From a checkpoint of a small transformer trained on Wikipedia: width 128, learned positions.
Each number is 128 + 32 x the weight over its row's rms, rounded and kept within 0 to 255. Layers, rows and columns count from 0. Numbers have three digits each. The size before them is the row's rms in percent of the matrix's.

# layer 3 MLP down, 128x512, rms 0.195, rows 102-127, columns 64-127
100:137113161166119134185178147183116127092146227152130091109141096112118131148139126143120127101051151099102193158175151104115193088155115127098154201155145166184117143077124088068133128154125156
100:140124120103139078156146152147161060041120126091067098127169130125134122175103149091129118080071113103132090113114115200123012115129132088139140169091088069141147101093162160104155122102155100
102:183084164159110123124131151140181087132163138143070103109178128096101144152105111137165110099102104168118106107161144156111228097153109142156111138050102075088139133130109138138153143108139166
111:163134150113119086120127103147109081117148089145127086129110166140071133156118156158169081107120120120098149106138082192090186120153139134161129160162089145069092127158121087162121133123163109
104:157078104135136152091132093124129120148112096176063152113146144152125133162155123127127098057141108095129104163088096119132128205120101190169178151175148127167127133137153147168164106126128111
092:112144145136106087118159163068116122108104180182136116184187128085165154110152114148155140143123121070087135097191095097116175076145160157113130109127118119152158112093161169172121138119117139
091:151118154183117173125145150122133121118121069069148178126158144137128159162165166142170093119129170131161134118138161120086122140116141134116139155098154109111138173143142136148187104168107165
096:070145127175096166098095097159080101149117069141203095115121070125108187182148110135118072095121126169070152148093076146122144176121099100137114138067125139098146117127150099150093183130127108
099:132137121133138156216133150121112121112107143146181148054157141150089092190125067118174126056194113187158070154095130169157096166146125197124145105114135132113180092164217045117208108224089127
095:166118146115096114131184104145174101100086150110049150108173136166127108114145163151138124190109099093123132121116113134144207128139145167154098184104124135115094155100187138106120138138111122
093:170095113172113124110102168138108156177113127144141138079140145130120188066137124130162114113128110151118161154168159175099210083182125119132148149074131075165154114086157078184139132070160126
092:135141146068103171128142158100078090135125163121212047123112178129106170103015093096143142139125129155106146142115120107134116104136121109137123109187149118162049169147122161195104152117045177
097:144081132099130138168139129169108152137173161137134077096115118114117097096138132103160126049143157104059099174109164172114186088144147162150104133128109157138148149176250137127122131060146103
095:156127138063140108113145094114180108114125069161108166155106074152088160137144184116120156171100081147128135133200129109092128078062145143154172144120060099191154135086170104080113177104137113
096:141115144116191199069147176207188123147181120140100199075160119151161141115117108185114139086169116107098121079064084129126073140104133173133104080148125156117065188142148156134099151113179095
099:141071045114159144152141153166100124106113088107127140127051155175134155093141141097103125083127177081130123133141162148154151148135114124150128134104183166139125132124112156189120142128122084
100:170072109126148128157138111154097096140129168127130124131092050140161173159116099132095162043115131118126198140170153116105112128143105145081111139120145137141133154176113156075129115171128077
116:117105139175115128180155130056117109093079084094124115186134091131128104141106098107100114197170158123144150158174137125187099213108126083140155088110117150109125116122136170170132184163128084
097:057095095164137113114109077173163130150136133104063140081172163123118106113129189128138121150094139180082134208186106133139161156135049145138161109123075133154072190110130155160153121117166121
093:136140095184139116173155102118127139113107035149135100161126100132130074127135138123073190108119086109157125117155131112121115129089121124167151113163120128106131092102132143142120167158107081
104:094148113105127097157152142144180123054165109102125096136124170146170133210182143136151140174147084164177149122113160125117145139166164067182109142121118112116149059129121141200087086128079100
100:148086169124142100134106104132077070150195114118079144187145117187113122105151150118139094073142102085091146121094100130135076149110151124126160120121157109108124144114112170153128147130120132
092:124147065114093102190160090112091114121149149169146137075116087153176076174127121124089083112111160114130177151149174111168162153119159107156113159127142144130097097158177111103094173163103130
099:154172162082118156105115162142120126136107117048114117147122162117127194124137127136149167111094129105116152129096084154164064128117103158136137099127108125124054180132185130133152131108183087
097:159117113124124176132129114164089102133120122113169067112096042155088152094163110117089108159139131139109120120105141111062124084108155134127120124152140085173133129103153139135112132136130140
104:115143145193123208144127072152119173070139155103141150163108070195116148122140092113124139102113151151080154148150152132100074166115147121068089184158158203174137135154156052124083141138115158